Weights of a small transformer language model: 8 heads of 64, MLP 960 tanh GELU.
Each number is 128 + 24 x the weight over its row's rms, rounded and kept within 0 to 255. Layers, rows and columns count from 0. Numbers have three digits each. The size before them is the row's rms in percent of the matrix's.

# layer 12 MLP up, 960x320, rms 0.0751, rows 260-309, columns 64-127
083:189132141096140155145132137113113121134106146124123154145173130134106102138124143059094096132142110122137154110143151114161104119152148115121142147152119112121116101148125132142113142145116149
099:123129145148116155136160183136118139104146147161146123136081126109131152074148065159178114154097125163099122192119099143133134154098119158121083149139180143148102138154168129158087113145131152
107:107095146138118148134104138113150115125155070133170118114140123117114140144105115142134114127140072106160112099150166118090142142092149164128095152132165152119148145073080119153144109140127129
112:119067139110116171069094196096119145126104128107128115126141160099106136108115130134134105157116158134143144155109132073159111087119161138133088137111156125065120142137145119172123096134125123
105:085136136131181172109135164106150099132158091104131080161132147123141142139111077115131113162163096095145140114125119129105124097078141147131131166144112138109125115170151147140092142158142158
098:135141130128119160125190159126125128103090108115116119138107130103086144124120121143136121135159113115121132166110106098125127172106159114139116137121174129174137118135189134134113124145129089
097:124097121141147159124080130116131094152119097171122111136082178108145153141094137154119101105063090154116153152127119152129131163137158110149079120122096141150141113132115075110100091128168105
093:135161154086119109096109139114148087090127119117125158139126101079130119117137162135122106142132152135133087094148167108080133155173164104133123136175156092137144113112123138125126156118154142
096:123118066092158114144112183091141146102145131124134107147124165100135147120148115077122114130218064074149113115136132105088112172086137132141157129127116141131126103123128152162119137132119130
096:161138145125158112132120125113155114126125076116135119127098162105117162121117172116128116123143077116110107114123113170155115127129129114097070135132121156125146107100111092125131114126122134
095:136092120104192123134172135139118119102162104110125137107133091144156141109128153100130111173154092093115163141111145111138131095106084112115106139124104172122172099119110146132122118197087136
089:143143126112213137129120144073162126066141099132092133122176137109134157106106126114139117183070110149119137106119124127137109101111154141126093131135141125114155150105095090122110123143146119
128:135113121095144143143168147092138116145112120124143122132087084099138113087114134142159111145174103113158091130139111121155102122088108168104118136130130126135162082122135118082101102133136119
098:153134116135116112141127135085134122151118090123149137110127150097138124118126169126114115142142089125121170137125091115159119097108116098097110133157173154091150112171145134139120105140085156
110:144157117093140141100204150113123080091128133133153129120120104143121110085104146156137103108131141144130109097143141146148155136117159184115125150123147130117122131105125164125120134138129160
107:105096095113153116138115147107148127171107105136139112104094188101157189142134109175131104133181136088134120123120145140125114177106126127108114154094099101168111118111090155135123090138107133
106:127103099135132125097129173123127155134150135075114129163070139130119147160130137157133112141154118072111139195129157130165109147081164130133096131107156132136134079105103093142122120110116138
106:123085184060132125158091124094160101109179112108185100183109162138130121123096139093099107131100085104102161107104104150148121143069139106093092154134125137132140112128131111138116118113115113
103:116119163126119130119113126126128132179129096132193116143120169098112165120159172142142105126138175119164122140162144116128117106142111163079133162094103177129126122107145117094104142155125104
100:054117129154104139114146160115112154137155111138122153200101140147134145088134140185178115157127083101138116117156091105144101172115105123120117126135130131155139113108161138129091116135145123
100:144076139095109105124110117127130091093145122147165130111132107102085137127101159153129110121155147139109167137160154122108150074137152127116073145168126160103149135158061144103158103131096146
098:124088108119150104107105141090149171135156137125142119124040145126126184102085144089095114137151150143130162117141120146119118084099184108146113118145118141096127097104120086157137131143126132
101:111078137088118099138172141130138152133090175117102079112141140081131121095144173127120109114142117106128137104136105103092130121115147133116114165124143117133122111121126156124103130122102137
102:151098118126098114152157121086182122162128120142133130155131144125140107121125149099162109122096115155115139147140131123097125092101128142103139144100108171111167111087075141154123134145112171
101:117133127126113176112122134138144109115098161154109112123162132084130130136140127120153108133110118115145126104136157137143105147100166131143134140142108133147141131086151090118144114145148142
088:119124108136170129158121160150113132162114147112132102119122140146105160120146080103137111123169079098119195107111134112095088118128093152092096149125148188098111137145170112184115105141119135
099:111131137117163165068100147140142138117121116148130110131129160122142127101096090146147106140110096156148123116106161112133121146088157168132142143134149163140132147115143118109143135169126089
103:097156117117142135139146125157101113122125124105125112140143093124108101123132138130117111135136160123106120200178094125126098111133137160111134140145144114089131102169133160177107092117083114
094:142110128139145144164120164132118084091188155095118138128116154159130106095117143095173117123190095078156101159149151164110154141147155140130139153123100171112125118135116125113134145132123134
115:133100135149193137088167159109130129139174096108144121142136144085151177114110115125109110107130101122165108127112123098117162187107116168136146151143148125119096119129163081104105111129143152
096:118132097148139130102096142108135134179147083106155127118107151111117120114096099120107114142150106093145129131137171136084137155127105121088157131139139163122134126102092104124113153124131150
112:129116126120150126118125174121110127178088116107173091102116150117114109149120149115118109124176128142116152118137130091119155089096115188096170147105103156095141088153108114127141112128089133
097:117091126130135109123140123133165115103066127112118123114110110122091116099117146113139115157136110165169110120129147119112126118131157164101094146128131153097177131077133153122139109141121142
093:115121137128154089123143142126164116134129089125101114135132113096130119122101112139141112145147125110103128111149175106125085130140143147147150118158123122120158112130171146112109100144144173
092:086089143178139099112131162110107068132115126102153130132157143103092159134120142140156121158087135115142174137139175115095126110112139140092106126104143120116173136103111150143121130201149130
102:125114086154153136081153140153111139139150152138120132129080108117152131139061125128138112141087119105108174108153107126074124124136123124125138145141167117110102108143118152145130103138112115
102:115120128137160150094158145077166142145152164106119147117130125106100125107122136126143111133092110121128137136153166130108070144115149158141091133115153097118098111079144132171065109120147110
107:179116079128136157153138114150202094115116123132121101147107114136129130108076120133120112132126083160132114121123160114135107092103156179112132124112106133100109115151112166130119091165119127
104:073103145114151145118152137094116134148117092135123133131066117111126163127101149080125113138142129122141143089201094146133144114126183142140079139107179139160130122113123166157121126175159121
105:128086147086175114116093157122085127128095081136147092119130154114091108155106112175119107129170135134147135127161121147115131098113141105146115125159151135134154114127094080145135162114097129
097:085116145090097149112120142119181085133139124111150159155154085161151093136088123096133111099127137147090142140128107095128098146090123160150118149096132155110124108117194129110088152155106174
102:115102099135121131104142141070119137124142100071146100122116111102119152122153120141100104142142128110111123203126131086101117132110118102121135139144116146132120088121092114134121085140029104
107:120102146166130149136106157129135104118085151086125134161118156114134155117114120125137114127131099136128145183114125139164122122109151098144115146113110189138145133108125146105115096166127144
090:129156132128113146102143136120134135112147116110129105116098146118114115089132134162133123170126098157150160137160116139105104113161079104107139136111148179142151108116113145143087142114129155
103:128133105128134160126133165106111153148130138113143122153126132131120098130099134139142105173159084128165164141104115153088144134128153074144128150163104170144149115146146122060130088143109160
092:164181105120189122103114179124144137124164138123156102106120114079135147118113129097091111138136135079111146131088165096136157095120132150143161136102108119129096121123110108123082109127114112
100:100082091085176102085112155123117147152164105104131090096112156123121165156081122118123099169139137121134127146159141110118130139069144115124140121163128133120114111136088050112151127151128080
099:131115120165109136142094147111146143094109151121127128132120156161096116132137147110155113105189115098142134117200096175122134102117115115136119147156162124152160130116122157123152087130112136
096:163139135085115153105163163157132133132153141119139108138124133122144111112139115139095112149105136114104132168149145079122151162111142120137138143120105117127149145114068040097093089163120146
111:132121147076155122106138124104198128135123089112156135189113166112146127115118145162138109126151139138146133123107158097138143122132176139127112144156108125091140154120144119107150171146161138
# layer 12 MLP down (transposed), 960x320, rms 0.0698, rows 260-309, columns 64-127
085:126134144088160138191143109122126125132120114135087188154166097123118087155155157096117154131142123096126138117134123122174112132131141141128183153124084139091160150081091141125088079112151131
097:161097140081156106166129135109145107137078132114112126133195129122127104131174139139133162102124179155171111130116125120150170141143118201145134154159136101122158140074101108132117127139115138
105:117153168105152178139159135164136107146129119140106156132118130164124143107136131116103115141151133143079134118103124127088108115130150124126082127115113111121132124176156131129133132133115141
110:100115137070126134115149154115136153148111098098128118140179150133127124147108132076127080115169088171115104111137178151154191133137132117110088127133101133132095127121144094104088116102106098
106:159129159089166121125117134076134158122108178147143125164144194147121097097127113128155147120146123106108155117127110105106181114142098058122117174142143125108110156077102137177156133106134118
095:150169120110105139114125138111103135147114078110124164132109129139106107131119105117130107122105131133133074149124121142165155126146132126148124107103129128112124142121142110168143154145097119
095:131091106097157126143134125122117165171118143134147114163136150118123150112142130140071150130129150098158121161101122119127106119181101123129124133110107100165114159149134124131135144159111159
088:107090136146164115175118126141140143108125144123169149153118149116135112125094107161140155104102095086133144147145120120131112134119103128107167095146139128175122152155130122137118146140106129
095:147134115165119138123067113144111137169127116180131116120141126135129129138117146141077126129077131176133083127128134122107096139120101171115114185114130102101090138171131136135131136104109149
097:132168186094127160163124109132073147125126123116094147130163138134165116129146126132145153112123108147173151109175133093079137117143160150162167144149125146147089117151100091180092161150139094
094:169165159135152125136192140120104168155083112173139169134129142103141136142158144134113169092124124149164156135139146128138128132156114111113175177146114129105105144120098082098155159122179133
073:116117115123098107138103116103106127140139111138131110118143149182126117162109123134142255135114117117131123126139114133111133150132144108108162101084102139106149172140120123139143126154115128
140:133119124154123125133142134170124146132091118113146133154180101126092151114137112182138126090142105099143137132106140108134173102128159110138125165142159153119141139121165188131123163092141151
097:161080103151155134146115158102122133124132102187103084171190122120172128103132134147128103172106137120153102121171174116091135137110128164136170134140091113143113105135139123132135117156161118
111:152127112098124124111106138135137157127098165072112142145123073148135133117122106157123149100148135146100131136111158083107099119158106122091149108196134124089178051160164125132137137134107074
109:093155145168162146153133113119145121071142139103101149146115130134145143157116140123101102117096108157103120085168132111124149149116131153105175148120130108148105093129134100135081173142157087
103:155150145110141147154076111127079133151125199118133134104075118107111176168146160128113120119130130130148122131102097123130118137087121112137149133115130129107112141098136132155142104178149104
107:137125144173103177179127125108142070132126097176100109101150174151113155076112140135137116130144151168098089114160146181128127184129141116114116101108131099126128146123151102159103145142120152
101:112156126116116165125114178130104125123112110135141141118157169145096126136184108156100154127147104146110098136131115137080125125127141148135150085139121130129100099153115103099148092127148116
099:140136118141149138143120131149093114128098124130098166137169153115171115130149138165189114120151176148131115186155141087087111136089106132134167088127161121089094109152102124132153113124130122
101:135162116138099141091145153143155112173107160177130145136143188124127138155135132088103114144107149095088130104132147149103113117111131127137172108109122115097128073123125159125131154123154133
093:142139153108148128129090139140137154130140125134115144141120163154134128136133148199118112119135160132145112171153126103149142210116126128122142060155144106110105108187141108137110094128128123
103:126157127093121161127096134122129099138147121135146155129130124152137164141104146124130115103097162174092112094137148142117141123131170130094110110115149120132117124185121142159141126104143122
093:122140133173120134122136153088165163153109103126106133129118130112097130161129119158135174138137131086141115098133148078075170147123130128139113083138116101151126083148076122110178170130125118
098:112137119120112169151150156118146142094102164155088128119126143117097116118182073168157140124117134119139112130131111153106109112119108114167142126166106083133145152115110127142131123138105146
088:136109135136096133060097117113106112103089091156085101129097107152108131131113108157089205119133147153135092133148108116116166139158126108152130127132147139167125168127133121093141109116116132
102:125174151110148103107169121119103114143108167168086121112130129147133116131113107174123062122172080118103106117129134152139143168133157125140156137079113120096157111140090127099091117191124121
102:171167143133144117131110118140127098112116143156100114139128107145162139086117135103098136145144157100145138143163143135119095111133107114117121124153130102131123147115130135166129159144156153
093:157159124142102159133125119143105138139087101173153179084140141123080143160129127176110163153151124173125136105116150109160141151119153172149128095107169095124122083130157104169101129148130161
117:115119116106132161133124116136168173143134115138088113152156113097139127138138118141103054127169116115126110100104141114131128133069115204146128115093100096159150098108123103122140150087133146
092:161123115098102108131172102144156110125158136105135120098143172159130135155142159116082110123128122153148095158132126105118126134119133131136123138122138141167104159171131124170126198132132110
111:135121104135120163141137116110084085125114103139146103103132125161134125115086079122118105143185147104133130121133097119080095136155156121172146099101141145097084128120121142124124151147147155
097:107090163144117112121128156137117116178130139116132117179121144123118111157150142167113133099145121141105127114151139134118132121101143129153140105140106110143119095160128106130125114091123100
078:101130140157126124141133161125117096104112179114125144156148136152149115133151134145111097160156110139112124087116159139114072135105097146150098086196109084129147157117188094063133104131143123
068:121120131135124159125128137107123092119121119135128139153149135132131122134127139143115255116158138105101112165098116113127125147131165122104134086142151140118109162123137145095117136155126129
101:134163112082177127120124139143104115089117133103130160052137120140158107120125132115149114138151100164088142103131167118129182136158134181118122159104131169150085093136145131118155113121134096
116:146154116109169118099100147089158131200139126147101148114140111139132103114137107127134147132118101138148132133116121101150099105125110092110115123157124158169141136111174161126105125137165084
109:174088152165135095094138121138146155150166130168111141113153085151115131130126098142109083141118131090112114128148106111144134161176118145174137177149131105105114103068112112136110150094089109
104:143082123133138102152127180102096163140089093113135140136168091127139177113138107122132099139116120151117139113119094130088126110124149132112183136148152163148183135095117139120114119119122128
106:164153118130098173091172135083123143153112146103110108122086108174123132095154122127122073106077183097119120119129132104138117131118086168125140150132137124151126110171150181150126122163133157
096:106123133168144112097142106141085172130113126136169105087085118124145157137126155121104164119116113121077112109152112164169106111165148142115114119133158140088138175134106122137135124136118110
105:118121072141115102164107147103113122083084114091152124108115132152167126129125175119098169131096135155110106098106124147125105132134136142112157116142125158104126150132091084127149119109143093
107:124094121166123093139112110121078130060129089122157157121095117114144110193127131118138094129095152117138119156126158157113083099172154129144133116111107094141072153176133136150160109088148080
094:161116120151158147184113058138122109139142121134123155165121124152133141137130151168111179112140164102158114128114185135143119143094117176125106125160105135093076127132148110104154142132194136
110:174129124091128086102159108114114133107129168111149174142166137114124138136149098089124139161119083126143133110111101131128139122149102168137146152088167124107144133117100120127135161163073148
089:119075136132098101128156114127119149120099135148114120128131159134158117153118152149117220086163180149124129136124151129102123107099125130093112089124122113161125145144138135121141132097154129
106:122179129132190050147162170128150182151111119156114162123121116133129095112095092158102163097136132102161124117130123100139149157080112132134109123087117132113145105124119184128118119151138105
104:161162150080102116111144159122124103139123144142087035102153111108154110090090173134145153147139128129127135090144112115125140113148139111094171100161145117109100078118155126155127125119144111
090:106131107139126106123133096128056153103130137136143124118091156126154119133115121124128255165138139125123156130141070139133142111155130126133140116138143129133119177092133132132118124115108097
111:141081144123143096130115134121117107168136130107137102104111127107143120122129095127131090117122149100107087111112082174107116124095150124111125125084088132149111117138129158100142124127116136